Weights of a small GPT-style language model, trained from scratch on English Wikipedia.
Size: 21 layers, vocabulary 4096.
Architecture: LayerNorm before each block, tied embeddings.
Training: a variant of Muon for these matrices, 8094 steps.
Each number is 128 + 32 x the weight over its row's rms, rounded and kept within 0 to 255. Layers, rows and columns count from 0. The size above them is the row's rms in percent of the matrix's.

# layer 2 MLP down (transposed), 512x128, rms 0.0432, rows 338-384, columns 64-95
size [105 101 100  88 119 100  80 106  83  88  89 109 101  94  87 117 119 103  99  99  76 100 111  81 109 142  86 120  93 102 123 108  89 119 100  94  99 108 103 101 103 104  94 110  97  79 110]
[[198 182 114  86 122 171 126 113 113 134 131 116 100 124 130 140 136 130 146 124  97  52 197  81 121 126  98 140 112 139 113 145]
 [ 87 106 115 166 154 127 126 154 183 137 175 107 157 125 180 140 107  82 133  67  88 136  60 135 113 142 136  95 103 126 120 212]
 [114 158 111 150 183 130 108 133  82  91 123 137 162 176  92  69 135 167 107 162 127 111 131 164 133 120 168 117  90 117 116 149]
 [158 120 143  57 123 156 129 168 139 128  75 113  93 216 124 166 146  89 153 157 160  61 179 128 205 138 103 111 127  90 125 110]
 [122 120 172 116 155 115 129 112 146  90  56 170  90 163  80 124 185 157 129 182  62 136 127 141 103 103 111  91 165 140 114 101]
 [113 136 158 121  89  97 110 137 123 170  99 125  70 157 125 165 116  62 137 167 200 160  62 103 167  56 139  93 125 106 167 142]
 [114 112  96 132 120 101 122 149 169 132 166 182 114 133 118 170 112 165  80 125 103 153 129 127  85 130 131 100 134  95 200 157]
 [164 166 162 113 137 125 116 117 127 205 165 161 111 126 144 101 135 152 182  86  89 111 143 194 129 181  87 157  60 135 141 163]
 [127 153 128 101 127 149  84 138  88  67 107 128 144 121  79 121  87 132 195 100 101 137 164 124 128 162 148 176 165 108 143  68]
 [149 122 152 108 112 146 103  70 132  86 124 147 113 120 125 163  86  95 107  82  83 196  59 157 139 143 115 128 113  78 204  88]
 [176 172 142 103 139 123 150 161 134 108  90  95 123 124  64 138 106 159 128  77 158 137 179  78  70 133 130 160 176 120 151 136]
 [139  97 152 144 154 140 106 161 130 112 173 130 127 134 139 131 170 170 124  87  74 192  93 129 108 131  96 138 103 113 121 114]
 [172 177 101  66 149  69 177  81 120 137 149 149  82 121 132 122 147 129  62 114 134 145 196  78 107 145 117 119  95 135 119 176]
 [137 107 125 151 110 214 150 117 115 164 129 123 142  94  97 169 122 111  96 132  80 152  86 103 115  91 119 157 124  88 114 164]
 [148 123  82 165 180  88 144  95 185 127 110 193 159 159 117 150  63 122 134 142  79 149 118 168  89 162  58 137 167 122 128 165]
 [128 110 116 125  85 159 147  28 144 125 154 139 154 122 128 104 160  79 111 116  68 118 119 140 110 116 134 161  80  90 133 108]
 [135 142 117 146 154 104 132 128 138 142 117  93 145 143  96  90 125 148  99  91 118 173  83 155 133 149 140 125 112 144 198 158]
 [156 143 121  80  91 143 132 101 124 107  80 118 176  88 117  90  72 188 116 131 122 131 140 127  90 144 129 221 161 151 196 134]
 [137 133 151  93 127 118 152 104 128 181 110 116 197 123 142 159 135  99 102 138 116 103 113 164 126 155 144 104  35 116 121 112]
 [126 121 114 129 109 101 136  49 106 133 127 170  96 112 143 103 132 152 167 135 113 136 156  87 166 136 147 153 185 108  99 115]
 [137  81 116 120 122  99  88 137 154  86 138 107  95 149 143 133 118 197 176 127  73 160  92 157 121 156  80 165 148 127  75 118]
 [124 183 149  92 131  77 121 157 157 152  85  63 163 120  86 136 172 123 129 137 126 111 184 128 123 138  84  99  89 170 110 144]
 [121 138 117 140 164  62 114 144 161 132 118 126  65 139 114 147 119 179 137 208 122 123 125 175 102 137 106 156 132 123 141  87]
 [141 143 117 149 139 127 148 157 124  74  85 127  89 131 135  92 103 150 178 161 110 171 162 125 158 116  84 157 158 147 170 134]
 [161 127  86 179  78 126 135 149 135 181 170 105 137  76  74  72 131 180  69 141 106  82 100 163 103  81 135 149 154  71 124 172]
 [130 151  98 141 122 170 110  95 109 126 176 124  90 125 151 128 153 126 146 108  54 115  75 163  84 159  72  99 154  91 150 166]
 [114 120 146 170 163 134  74 118  94  82 122 135 106 131  70 111 102 117 125  99 139 167 108 123  72 158 131 158  98 168 141 118]
 [106 152 117 101 118 120 139 113 132  62 141 164 120 149 127 150 146 157  79 135 143 213 177 130  90 110 110 102 110 138 135 138]
 [128 113 125 121 136 116 149 141 148 132 145 149 113 137 160 107 127 179 191 163  92 108 100  94 173  93 172 165 122 123 122 157]
 [109 155 119 117  91 153  51 182 133 126 116 146 156 153 174 129 156 171  99 214 114 130 156 136  90 103 115 131 131 235 126 132]
 [102 133 128 132 148 131 139 176 135 155 127 112 110  42 137  90  88  70  83 149 133 127 127  94 143  99 104 124 108 183 166  70]
 [107 167 102 120 177 118 158  59 107 171 153 149 125 144  79 185 116 101 109 128  71 102 102 167 155 209 130 115 146 131 136 162]
 [135  75 180 153  64  78 132 116 100 110  77 131 120 175 112 142 166 143 149 123  87 117  83 132 108 134 125 140 108 103 137 120]
 [146 147 126 115  84 153 150 137 198 122 133 124 107 117 217  98 124  98 152 111 122 122  99 154  52 161  88 111 161 102 156 110]
 [133 183 115 173 124 136 149  92  72 168 139 173 190 187 135 128  99 142 111  90  78 109 153  87 124 144 113 103  70 154 140 132]
 [120 121 121 115  75 125 134  83 138 111 159 177 121 151 150 179 160 100 159  50 154 137 175  69 163 149  88 116 135  80 165  45]
 [125 141 187  86 148 113 110 158 165 152 143 136 205 137 112 120  83 133 131 102 137 138 107 121 150 185 210  94  56 188 120 124]
 [119  69 150 128 145 172 102 102 100 159 160 156 116 114 146 131 166 138  98 136 125  98 174  84 108 152  80 162 156 111 158  92]
 [138 110 107 164 132 119 189 139 151 140 109 119 137 160 105  87 146  91  95 102 135 134 111 117 118 141 196 110 102 167  81 121]
 [112 187  92 140 100 134 144 117  56 202 181 107 113 155  84 158 104 155 136 135 123  99 132 182  51 149 100 132 118  73 172 182]
 [116 143  79 154 122 128 192 106 110 169 127 147  67 117 102  79 113 102 128 134 138 175  97 151 119 104 107 122 138 148 126  83]
 [ 86  61 104 160 143 128  90 116 139 140 114 121 148 152 113 139  27  85 160 131  79 166 123 155  90 140 100 131 135 115 123 101]
 [132 174 110  97 116  52 170 103  84 105 180 130 129 150 120 198 163 123 116 162 131  48 108 156 146 196  91 114 124 129 106 104]
 [135 131 133 188 148 104 136 169 110 130 143 104  94 111 128 163 164 130 140  69  52  63  91 163 136 113  94  80 101 159 167 144]
 [132 112  69 102 133 133 105 106  85 166  76  93 132 146 100  70  82 100 129  95 171 159  95 139 129  79 139  67 148  97 187 189]
 [104  53  96 115 130 143 110 136 145 160 145  57 100 149  77  94  55 169 131 122 152 135 120 162  99 153  99 183 176  85 129 128]
 [ 92 156 113 157  90 116 115 146 173 124 139  96 120 113 102 123 159  90 110 163 139 157 114  46 118  88  97 188 172 142  90 162]]
# layer 2 MLP up, 512x128, rms 0.21, rows 339-384, columns 64-95
size [118 103 125 114 102  95  97  81  99 100 111  88 113  96 113 118 109  98  95  85  89 101  96 105 129  92 114 112  97 114  96  82 110  93  98  97  97  93  94  93  95 109 103  98  84 103]
[[151 109 113 116 127 152 125 115  74 111 115 143 122 135  81 155  87 110 125 149 136 143 192  85 118  77 152 121 150 112 110  68]
 [132  73 138 135 175 111 149 151 107 188 122 148 130  96 200  96 128 106 119 128 173 167 115  95 145 122  60 109 138 131 151 152]
 [153 159 117 191 144  98 140 127 104 144 164 116 160  54 143 122 129 154 112 136 134 204  99  77  38 143 149 140 115 163 150 101]
 [137 160 230 146 168 109 139  92  85 145 105 169  57 153 122 131 127 131 155 166  76 130 111 119 103 122 155  92 125 146 110 222]
 [146 109  83  99 131  82  86 144 102  78 108 119 145 121 169  88 111 114 140 136 130 118 164 134  87 160 172 158 110 141 128 133]
 [158 125 123 181 130 127 136 132  86 136  92 124 222 146 129 106 158 103 166 123 146 131 182 117 167  87 139 232 124 201 127 144]
 [154 120  99 148 173 106 105 123 101 166 126 201 170 119  96 109 137  71 112 150  78 172  97 136 101 170 101 128  60 104 154 146]
 [122 175 119 122 112 120 113 126  93  89 188 141 131 110  94 122 140 159 170 155 167 134  76 178  96 143 112 119 115 159 168 151]
 [107  79 178  89 138 114 188 124 138 172 157  91 153  61 158 111 174 206 141 193 102 103 150 137 173 128 100 106 107 105 110 142]
 [150 136 179 172 223 125 133 197 141 102 103 133 130 109 113 160  96 154 110 105 137 129 129  75 147 123 123 160 181  80 117 125]
 [172 105 183 159  96 142 112 108  94  95 145 126  94 120  74 126 118 113 165 142 101 142  88 117  89  90 157  77  97 109 152 149]
 [110 121 152 168  85 159 143 125 195 157  71 140 134 191 142 113 134 157 134 126 100 207  59 134 105 129 139 135 116 144 134 137]
 [ 98 123  90  71 158  42 107 157 182 100 120 125 153 141 136 101 163 141 172 134 146 103 124 116 157 171 113  77 120 155 100 127]
 [152 189 174  81  92 178 156 152 104 109 177 137 126 169 143 102 153 118 136 124 132  72 111  86 130 141  90 151 141 156 167 130]
 [134  94 183 144  97 152 123  75 168 108 125 155 158 116  93  88 138  92 129 111  97 147 155  52 131 161 118 143 119  97 146 127]
 [140 128 141 153 133 102 128  80 158 131 154 128 117 129  83 100 152 169 136 167  63 163 122  79 125 141 126  93 103 106 255 119]
 [ 98 105 175 152 142 152 101 100  86 137  90 110 182 130 115  97 104 138 132 140 104 150 135  96  82 100  96 159 183 133 215 112]
 [114 149 104  91 162 123  89 105 151 151 144 177  79 145 150 139 233 134 122  69 149 171 166  90 125 141 105 128 152  85 149 114]
 [156 156 147 127 160 106 101  61 148 114  90 104 118 104 148 125  47 144  48  84  97 138 129 113 182  81  66 146 150 148 123 174]
 [ 87 132 129 115  83 107 152 162 195 123 147 144  87 121 123 190 158 145 176  67 114 148  80 140  85 148 153 125 141  88  94  92]
 [128 164 118 142 135 149 166 153 162  23 157 131 111 149 200 121 171 113 101 111 117 130 118  49 103 155 156 139 123 127 131 135]
 [131 172 151 106 105 124  57 119 143 126 106 115 125 130 136 169 105 158 139 206  67 139 133 143  83 145 128 150 112  73 191 114]
 [ 88  91 154 145 129  91 140 102 181  94 187 147 147 146  86  72 111 107 139 164  78 100 150  95 152 116 112  70  88  92 152 118]
 [ 88  67 123 173  75 129 140 154 109 152 179 140 155  42  56  79 178 168 128 134 156 143 105  93  93  89 142 155  80  90 154 215]
 [194 129 113 146 125 139 136 119 127 143 182 165 149  95 129  84 163 126 105  97  83 101  39 108 124 135  80 119 137  99 170 145]
 [119 141 134 157  81  70 181  91 163 160 189  99 109 157 114 134 149 107 150  64 130 192 142 111 131 132 180  60 144 102 139 140]
 [130  63 138 144 149  99  93 153 158  82 169 124  62 113  96 166 178 149 108 118 144 185 140 166 170 132  90 209 109 122  97 103]
 [142 110 118 112 154 126 106 133 106 129 121  94 121 132 152 158 131  89  96 135 117  91 128 153  86 123 154  81 119 112  85 117]
 [164 177 102 159 112 204 161 106 135  63 130 107 131  98 128 141 147 130 144 119  82  93 162 116 140 116 110 147 143 111  98  74]
 [109 117 146 162 150  98 147 108 101 178 107  90 117  87 137 141  87  91  89 181 156 108 158  84 181 125 135 104 147 127  88  87]
 [106  93 141 154 128 126 125 145  96  91 140  92 136  92 104 130 121 106 135 135 102  97 109 161 117 124 144 121 107 109 133 166]
 [167 174  89 160 130 134 102  79 158 127 129 102 178 143 145  82 106 167 117 141 124 105 164 148 127 102 123 213 172 164 142 152]
 [143 131 140 153  26 127 135 155 155 131 162 184 143 137 100  79 132 137 144 128  74 116 120 116  74 173  97  93 162  51 137  87]
 [ 95 102 113 109  81 104 110 155 148 189 131 169 149 124 115 128 143 107 117  65 119 105  98 223 141 133  64  86  93 102 113 134]
 [181 119 128 149 154  95  90 126  97  95 134  90 156 104 139 125  72 137 102 157  74 167 199  95 117 173 134 207 146 118  73 205]
 [ 97 105  74 140 117  88 105 166 145 152 145 113 123  88 121 107 249 166 105  93  52 119 111 138 127  94  95 118 151 101 120 114]
 [155 134  79 100 134 132 197 101 151 132 122 187 143 144 108 119 158 101 161 151 158 101 101  97 126 124 144 112 105 111 154 175]
 [170 129  97 124  27 158  87 173  99  93 138 165 133 120 115 181 148  97 138  48 163 151 134 129  94 177 138  99 105 117 120 102]
 [185 129 174 165 121 142  94 176 153 113  83 109  85  66 111 186 113  75  81 152 146  80 170 100 111 123 136 187 154 158 183 170]
 [130 126 109 161 116  77 152 122 119 155 131 120 133 122 132 108 102 153 143 146  90  74 130 125 148 133 148  67 148  83 145 149]
 [122  97  80 124  72  78 129 102  72 154 155 116 143 161 126 162 106 144 133 116 136 152 127 132 113  56 149 133 170 119  95 127]
 [ 79  87 119 157 132 114  77 134 133 123 162  61 143 109 130 140 125 158 143 145 162 127 189 137 162 140 156  75 117 127 104 135]
 [139 103 163 195 143 180 111 114  80 150 116 139 121 148 103 210 163 138 103  64  91 147 113 130 133 135  78 183 136  99 183 161]
 [ 97 180 134 176  77 143 144 218 163 146 171 153 139 168 113 189 111 150 117 103 147 102 121 126 146 153 124  84 109 125 104 147]
 [ 97 131 136 135 134 145 123 126 184  85 173  95 168 140 180 100 101 114  91 201 125 186 156  83 129 122 121  81 131 165 172 135]
 [ 90 134 170 160  82 157  92 139 113 145 146 126 125 115 128 147 155 128 154  15 180 178 136 116 116  20 104 136 139  86 152 119]]